config.toml
d_model = 832
n_head = 13
head_dim = 64
norm = "layernorm"
positions = "learned"
qk_norm = false
tie_embeddings = true
init_std_o = 0.00567
optimizer = "adamw"
lr = 0.000587
lr_head = 0.00927
grad_clip = 1.0
warmup_steps = 284
final_lr_fraction = 0.1
doc_mask = false
Each number is 500 + 50 x the weight over the matrix's rms, rounded and kept within 0 to 999. Layers, rows and columns count from 0. Numbers have three digits each.

# layer 7 MLP down, 832x3328, rms 0.0188, rows 711-810, columns 640-703
572506485487446514519524476502408457480490529457547506478474507540539533531507496354540585439490529569514467471471518533487479492549487510487564514520570397523425361566437442520466461463478495
428364491566395548571379497500516507460441491490518505468491436498524480457438603543550497476404622585419487492449537404577511408523507498443461439482571521567484618470463549509458532581435466
475566500508482454532537556505429461509507552554499595588524477527522471494501482498635468545448495547511478425486483508471467505573541473444477531500589558477484517475500550556507511423507487
361452569466512501514539576448509517503526557430502461458467472535517540497559601438512488546488472516475420584515497424520594508466477508435516446536447471507446477495527428465505611506547545
471396466457450533536502482501550548474431422597518436578427469454509511557469521452442436500456525590547543548495461511554548471468557435534433566559555489506548507444571518494558593592529454
532551545532511507418563458526535461482509439417510512496480461501514534501505533504505468520519531441477496583595564499540463526522531582514530570471476486536446506412529524525459506472474526
512497449427567500551481426509521436516490498424452404478457595591473592529509570491538466477515586508496523500518510528504443479459453422549416574460504401438493395503459530440494508453479531
538602431571581489342538503426490546435562468557498471437449592502532547447520450539538494479499501492508504537537464410599604537492462525471525490611525588464408515472467478562498482462486450
480467482551380572577443568445464553448417507465524471514534639475475530487514523557501518489482528520488549561463533501455470534446501564540503512572576539548524547501484533569580516532487558
458433443405501538476541519498424490514451542558505337534500588561511438440397406451514579501535463559512418536483519485541511502504555471518478464545512486529560514494482487503494455482454501
650452529476454391513549587458487569467559547477559483554503514498587534444428587493642567458517438506477518547495482426586525568515506493499471490485483481501443549540525500388588519466522399
452547500429454443611482522575443469569547504394484444370528485534542494412432518644555585534512458468459512517441452577529518507437464430477466542462562503509454512473589475574577546479597479
548509545593562432443552601493369480493456513552480576510531456500478480581549469444580521555615508484420509560361522494581509441502601522427560536619526472495427482520514485604576452553526457
565512455422466512549512485480464456427517545510472565489455480446440443504527528457487472504418428610524456444473503542464559410517498535495559594556509474479484464529441491457548483433490440
519409499586540527478479467494530440477531451526558442569499440520453485545467542505449411451505508460487492459469576534601470488518487581535545401462559585442509537464499489433474470487502485
538561434464567550487519553486513504494488474528457470533406438525482449578564450587527403469500495585613458552533538550525616445454545441683513536528445432431538518547515524454508472412455465
416494464489491507473508436559569496527562533471505497473528433483520449466564557518492410467450513473529577549437586497547524584486507461539475496442457597483478557455475425417529479557399495
522493510472473549544492508458387437480550492632556554579554426470499408487498410441520551520505539488490450439443476504485480435567587513532416340525510511510549542407453462459483430381465498
565449508437464560459610589526513493566500518529444549440478408472512467541450422565388567525395547427510480470485463483427528464572604441602475515636453495476519541471476499558532579610534466
538430541538473494521511510494497476455492585412455544430575497423539528437533385526432544410485468424481496589543531580556650490503536557466516534543462539580496527467518496577478540536453551
676504444441555574489536452549483527536572539535441405411472470421479554404559507562641564513499492459537447556530490493438538492516546514457438520560474449515457411507585406426473509427428517
583552521613472482463583413565491501429518594563498472456540407557558545502432539608424550462492470478420459472486525500603569437533426440462604504489504479500540442423460466607506503526499546
495524479502608459435526553458523431467436456546483507466501412514568512479409603518475423466476499507420418518556539460604454585454526417503578437393484577502441471445428480543486460408413459
474475546504478507599389520496470470442503445572434492521508516480529396459553485403522470449489500562466577542487490504507531512507492408501504580550474461531363447525417484498517600650570509
427457537560466564500513546530537481450523491531534528507469504494513521504370483385428522470519553545458585475503507497562516542543508442460623510486508517556478533449470509502569530428512492
553554498500468476542599443475522506482440538520553550409534513628491372518483491595541472605503528442523452495521472458500544423489539513496517440440498455532469441538531472499514509439509524
533510482541513517539540463547554489486551512413464358559421477426534512482438464582468542507479591446499553570540487550527394484283531447433471475569418483518454445466547489463415505526531505
506495500401380460516537465459431495460552503481515491508464416509427489462538571452486564476514520511543504496461428531604483563526481476503571517537521539516502507587527538481496482464532473
436559497506519484512484473457485409495415402470431505595399486558450446519435476501517464545509572455475544509491489497440496506457520381486591544442442425454515527522520471450514484535475449
510482502512508532515448565458436434538523500441529561418425514445490501485502567471481517525419460460483626562474550437494458529416506518443474463500466598451494520487551512464473510551461466
457478441438583506490497457502534519499453502450466458438414461478545471526521476588598542471585462423495531520527460628514442465526554512461488476438505546483486538512537434454486512599474554
475420491626475447412447516536554468430505512535480441551483547565444520540525579524538532570533409524555483485517457580524502534539546510535533548496548559454520486563549460472405458438465414
503457510387500448651477473501550501411464525489510561420453472459444476470467584473568371507536521526479465387572513586485503444544425419544550510435477566438522468524480474624509471419545554
457406523566527506511503472591472519524487509583464408449478474503550516522430502563430501410422543593524485482554510465553433554506378467545383538510563544427528502504496498401559470446473575
505477425463459486600486481495448433450587559439533478521518609574574507481450544413542440545570487478573510467523505508441457500502558417467475516483548456517492499532522534517466507508448522
516539369541517461452593515506516583445429566357544475513530564505505518542472507544522519484480511513453506418517454553477500432588481534454466510494478439499450492420532458430524451469408514
448529453493500447536457547507540572486538502507523555524536571574557575564499517498505584551490416437513486542462420556531342475498484561456512499561480537519527531534542452468538511499445473
407544500487408455514526512473401498514603486505507570546405508536521407601553471626487447474424538570427491550570485530498457486483508489466506470486465538590473557494385439455592384516470540
408500511446560530528543523557482498451550508450481414482424590506564583607517556490467439519419402388526437526515472561584381550466464515504542494379444554394502499426572501569538475551412483
596465577533438417534513508566487524484553564490540477510450594410432499439499508515516579500505445456521526490602517525463463518481458578484417523471515391446442551529569531480491571499524577
486422544425455615593477500534448516505496488513509480539517545494507453569592542463442474496438544559616615499496583444506494510450493538433483493511578365469499416590525425514504581582500526
399509394472557458465492518471509448485489477488498549432442527511433535573541525534500522497544546529514438448465559538565439510474537466573480520475484536520616494526493503599501486653462527
476427526607498457442451495454482467530523564537456533524518526459494479459455517499582503484470495566493506586447522482435526454471447468441601519525535543451448477528401467548533551441421525
348527486412527444440502489472367544575472565507478423447515552583539483535567471366535399505460451525505568612494567383464607417502554541459632489476457546549588477550561482438497502563446421
529520531501502340423510487536407456498477500465541467584480479561565408495499479521462518457543423494473534500537513508505498511521503474511476459490561471467650481539572504522559512511466492
487530533519474483509396529460477449502480516485578500458517423403490513565437478521516494458546664383546542494453528468454450402445498589457573581471554473438586481536535481510545528462616542
493569532452561431484468550584495470489413472456490541525510450526532513567554515440477548472482562452460595443481483486453513546531532537569637552540528350522562555485555480533524509431509553
508513576542593491470464557449475443500565449524508494555546556606567505507477500396507484443465506427525532480551489508547566545483599493489610436475481512463555618531447520575491533487452530
558527476564452520505544451522500563473549502459438419590495609500571460513448529485516528450523519544491421547534520555385495522495536442446509563459527459388498561503549508471458390506466463
335539460496405471422449487565449485409493513484490477542503486480488456508530511484366535430478494505472609479532468489465438548471614526647583478547543608520469496491420504409439491538489444
511612566625457476486482518466478530481577439467559576576545530581485505517498574528419529539499476485565623480454560502556428427507454500543508554488468458527476447454447529579556464399498490
600431537527536521442495476488437511466392486496546524459407499508538448450527533454537500478494506537489421565532525449484469535561467517537507473499505521552508473504498480522585440471543604
499470553451605456484380484487579450432502454525537443551518468548492497573641553528454555494520529520545512568436449547459449510604522500418427530458527520466424537469486568512485432585506451
555473513503508418478503533566550397594524519462514491514555551523482448455584562517586376514538539505585503411534489513577542534465548451548556469540466519486467433497538465504584506469414582
578589544480484516434494468472466543541602517430463515460463518514456435464476532555498529509478427454496477478479457521532446453469524549451526513469496483440440458530487542502538481550513472
546490534583504456506562392449486451518465530577604530445482445414514603495408571570469500494520575506523427554449502530531480453483538489416491578494531536465551570518445519479493545563520519
548483451506471557523492513568487471376455435485522458431510545384545428466475497551594541474524627484456483551499487386532546462543547538535534490448541512545566532501487448471550542475511577
524541509410406457396527481504449577465481473478535473524563475527489333492597473551564466466462519496497444461590472500529528540455568477456547476471426449554560467413511529469373447546434454
360548499569442498538426507501495595473492571442510539588555418435490501568467563516472508512598540509568602442472494494512532476506467490475466511598499483542447485480492553543527486471496540
436538460509519489522492584427539484536503524450485473535531420504547587435477566514533471380544494444510451520477520567509583471580562461480438502499481508490554502572589538398481498509430469
461442526460488474494595479497484485434564471439528386567474526542495462502514538532512586499373514590560466505489409464447545460546519522455498503473491536432477526494520461539419527431450463
489474511507593573460470533461546527498488583604518573443542424529571477405478550565478468490510583522535428573497510468489564333477462512477545517465509556506519512569515513529530493511575438
568494542585479545591457428493472548519453416564431460448503523498430566462471467571376546531540520553549581522465526615549539448504548558564526511499521469568490519485469515498507451487516496
449478463538582474495561513474508505518518450396517531446436508399534524490454490492483435485564567539512545533446522511504442501485493473525414557391481560434531497475491463494519559594509504
531348389470540472457551503524508517482526563466474533563486477518491488538539492486444575577572575498432422540463513475452489522541535577379407522487498449567476473575503539493513458504484454
505527371503513457536467562445484481502437546501519502523519545520518522571401537497408542573480519462473459487490467493412558494578560426517465436580493530556503480523477574427458436477470526
510518519515609516574421568492478446493473595531506464470529395570577426467485434523488482522537432521511441638515499447581490573468558613524564569427538474481595477478484529470426498462413563
435546514498454484500524506481522522512469501485578539509481471404520454488425522466457544498509469573452468555553527542547435440561457448467499483470400482455460539559486443554521480444436501
385497485492512548525518564486501474519503593530424604528418470569549420510581429515581514447525438430460482483560517524523500490523437513447497471554493522433439483488506476551551494481512445
489475483530465488525516454595487533548463468501492553528486545548487483526587539502578578453440529452503501366528496482525548578590413502437526477442485507446540475509545535448532446449449570
441474394528452546501513476486453510554508496495517508494412569488536476483539503526460494580503500594517501512529472482552404439539505480485443575513538557574451483454502524454453489531423550
437531557392546557499496508522496465493465531460537528477448435392464484469490554548533483543490499535529419451471489439401463439488531481484487500548496501578527464441560455525435486456478528
475498474433511423502475557515422600469412505510476454530427550477480480518501546544572421465565458523510496456521539571438517585536455554469538496513562516524494440523476487458424454520518441
524452491476574476466526485404544478527443413401479527507519542456533542553503479560477551395497564443505593414512452489533532490556577567524498528507518439381487570412466572548526495472470375
509549558490493496414493465500606531452557378431463562561459432502475509523517445447500496538496554587491455550513510538599465453395544489530462484467557416489541563506518571480580406553505525
525503473445504476442536452534490575559464523565515520561512426495541556553494591450476398516559491544540475564514524514535562501458438422544460518549502439426634508506479443436458453560472599
437477502447545565454419533409474455497561495500490504525472426500490509478512447540535539466401583516488470476449554518478555463452492535624592489427474587526446530473517558488407497523540507
456466523431549482459439531538559499601534493535496493475492497516526576583524440440510437443482488537534529417518437539483501392428412492585467457462537413438508580464497447559474521555472542
475529496416405433466414466504544465543543590430499508436431511526482477514567563464474475505412527511514486482550540550557537526442425487543529495499517465551523491480524513510507553402460496
477494572377557475542617721382472420471409483469503431473565533449542542542460506448436466553575460498513571561507485491532467470564610587497454476508502468555528513487596516527478507491576488
392485468424550519553447511479464391447484462442583567518516568548529397505518517464550430530530543477454552530483544466462384559462569606534511582483554538427381447410523535527555524514464441
617560535465474492451512511533504469443450456521493464462527478445501505472485473548546487350559482436515462497517528421509483478500446497465509465483444440481507502462590460567514604480404405
513431535526398484509506484528474467503458512504496584501417482463452578433365463522452492486483504446494570564462518427462498496465471506504471460520511484556519587518424557554464497565563501
531495454398432599506457446515538468541480537470518580504486387493503487408477519415485459459512498493540554442561511462591425585505543494519503480488471514500551456490524518506483587433496468
499567465538483410445401554542528605569481501555550520431658479508478428519461470476449533546472546516425531441449538517430472491459542494543549499416533503548528475557491446525533492465453480
486463492532429477548548549534540515542554469617507445568531472450461502468548535564496523458519514521551498537500466455394577550473424481497445511461436527579518556496506495523422524528487424
444533543519456630448547546535526449552492451580504447591510518564479500506499444504582480442494470428564588498469548530460488448455482528611460524533548479449536531424530460521525513407527502
503540495476500453549494468497524425476538474488473357437511537424512485515462490572571432472533530436445557534497443615398480488515564445476443514457494522459450499491466504525507455540546499
464515441425488447550460366491449600496519475486566466491517446535525485491619455459467484576441511507515476572562470541551450462464453499506437525437442568479449506601437514456449472529532545
551511443514416513474540414593507479611538507584512537486435542500525571517419521552500468450572568441562543486466491494500511580470543498444549541497511475541539537496590517397496457470510516
486515543522502521506478513510484547501483506481444538500511438479490567421481423461484554504535449495515444471495523516610608568504557474500466440469455496530514478523537510502536427458529621
444408432491439490524381503458394505518512505562504416555476454503503552508384438432557476479510476531518470468476523441470516426492576551506487558452453588489406439428527539501519481444455507
543412443525544481461521505517512506559544540410477454475529450506471573485465470468453511568428502512522371493523472483597427510502503441565455432477528454542444446483494466403526512468507510
535504497462573504518550430450571469532568386501483464481518430503555509556436426488478567538515521556450612502528522538570552471465505412580515420505431530633497478460555580457545533581453568
467459472462510474463527423462552476456652518528471535541431434516456424487480508527392453501381422445564532524503453542446536524521457435536545447522444556519440547498303550508489527540499456
446540466441557490465569503487462515551422537504580515556458472491535634515424532509559496447448465525468489473500482445488508555477539481487484507453517536392556520523606515460528489412506559
434484546495492539522482499456494538472479467498509512354448525448477557462496501459522564479515485586440512469568464539472558524496462512543439434441535539500499525572478566495455525514443506
464493510611462523532460432559492534419379395385517360524533457539485492407501464525522499470492457507525593388472512466570561530365423419544482523441541503548596530486594500508473521476467525
519488556505564429535524477535600441548446527549519510466551525527496568382523471625531592417529455544405494530457528538449469611547415469531489585451620573439497500530521475493485533387485533
238515545449543588586483667332453358421520526292649360372327529336674460613522483450271497668536512473602325463603638530396483387482445525436567486358540403521426488362528574462498468385473385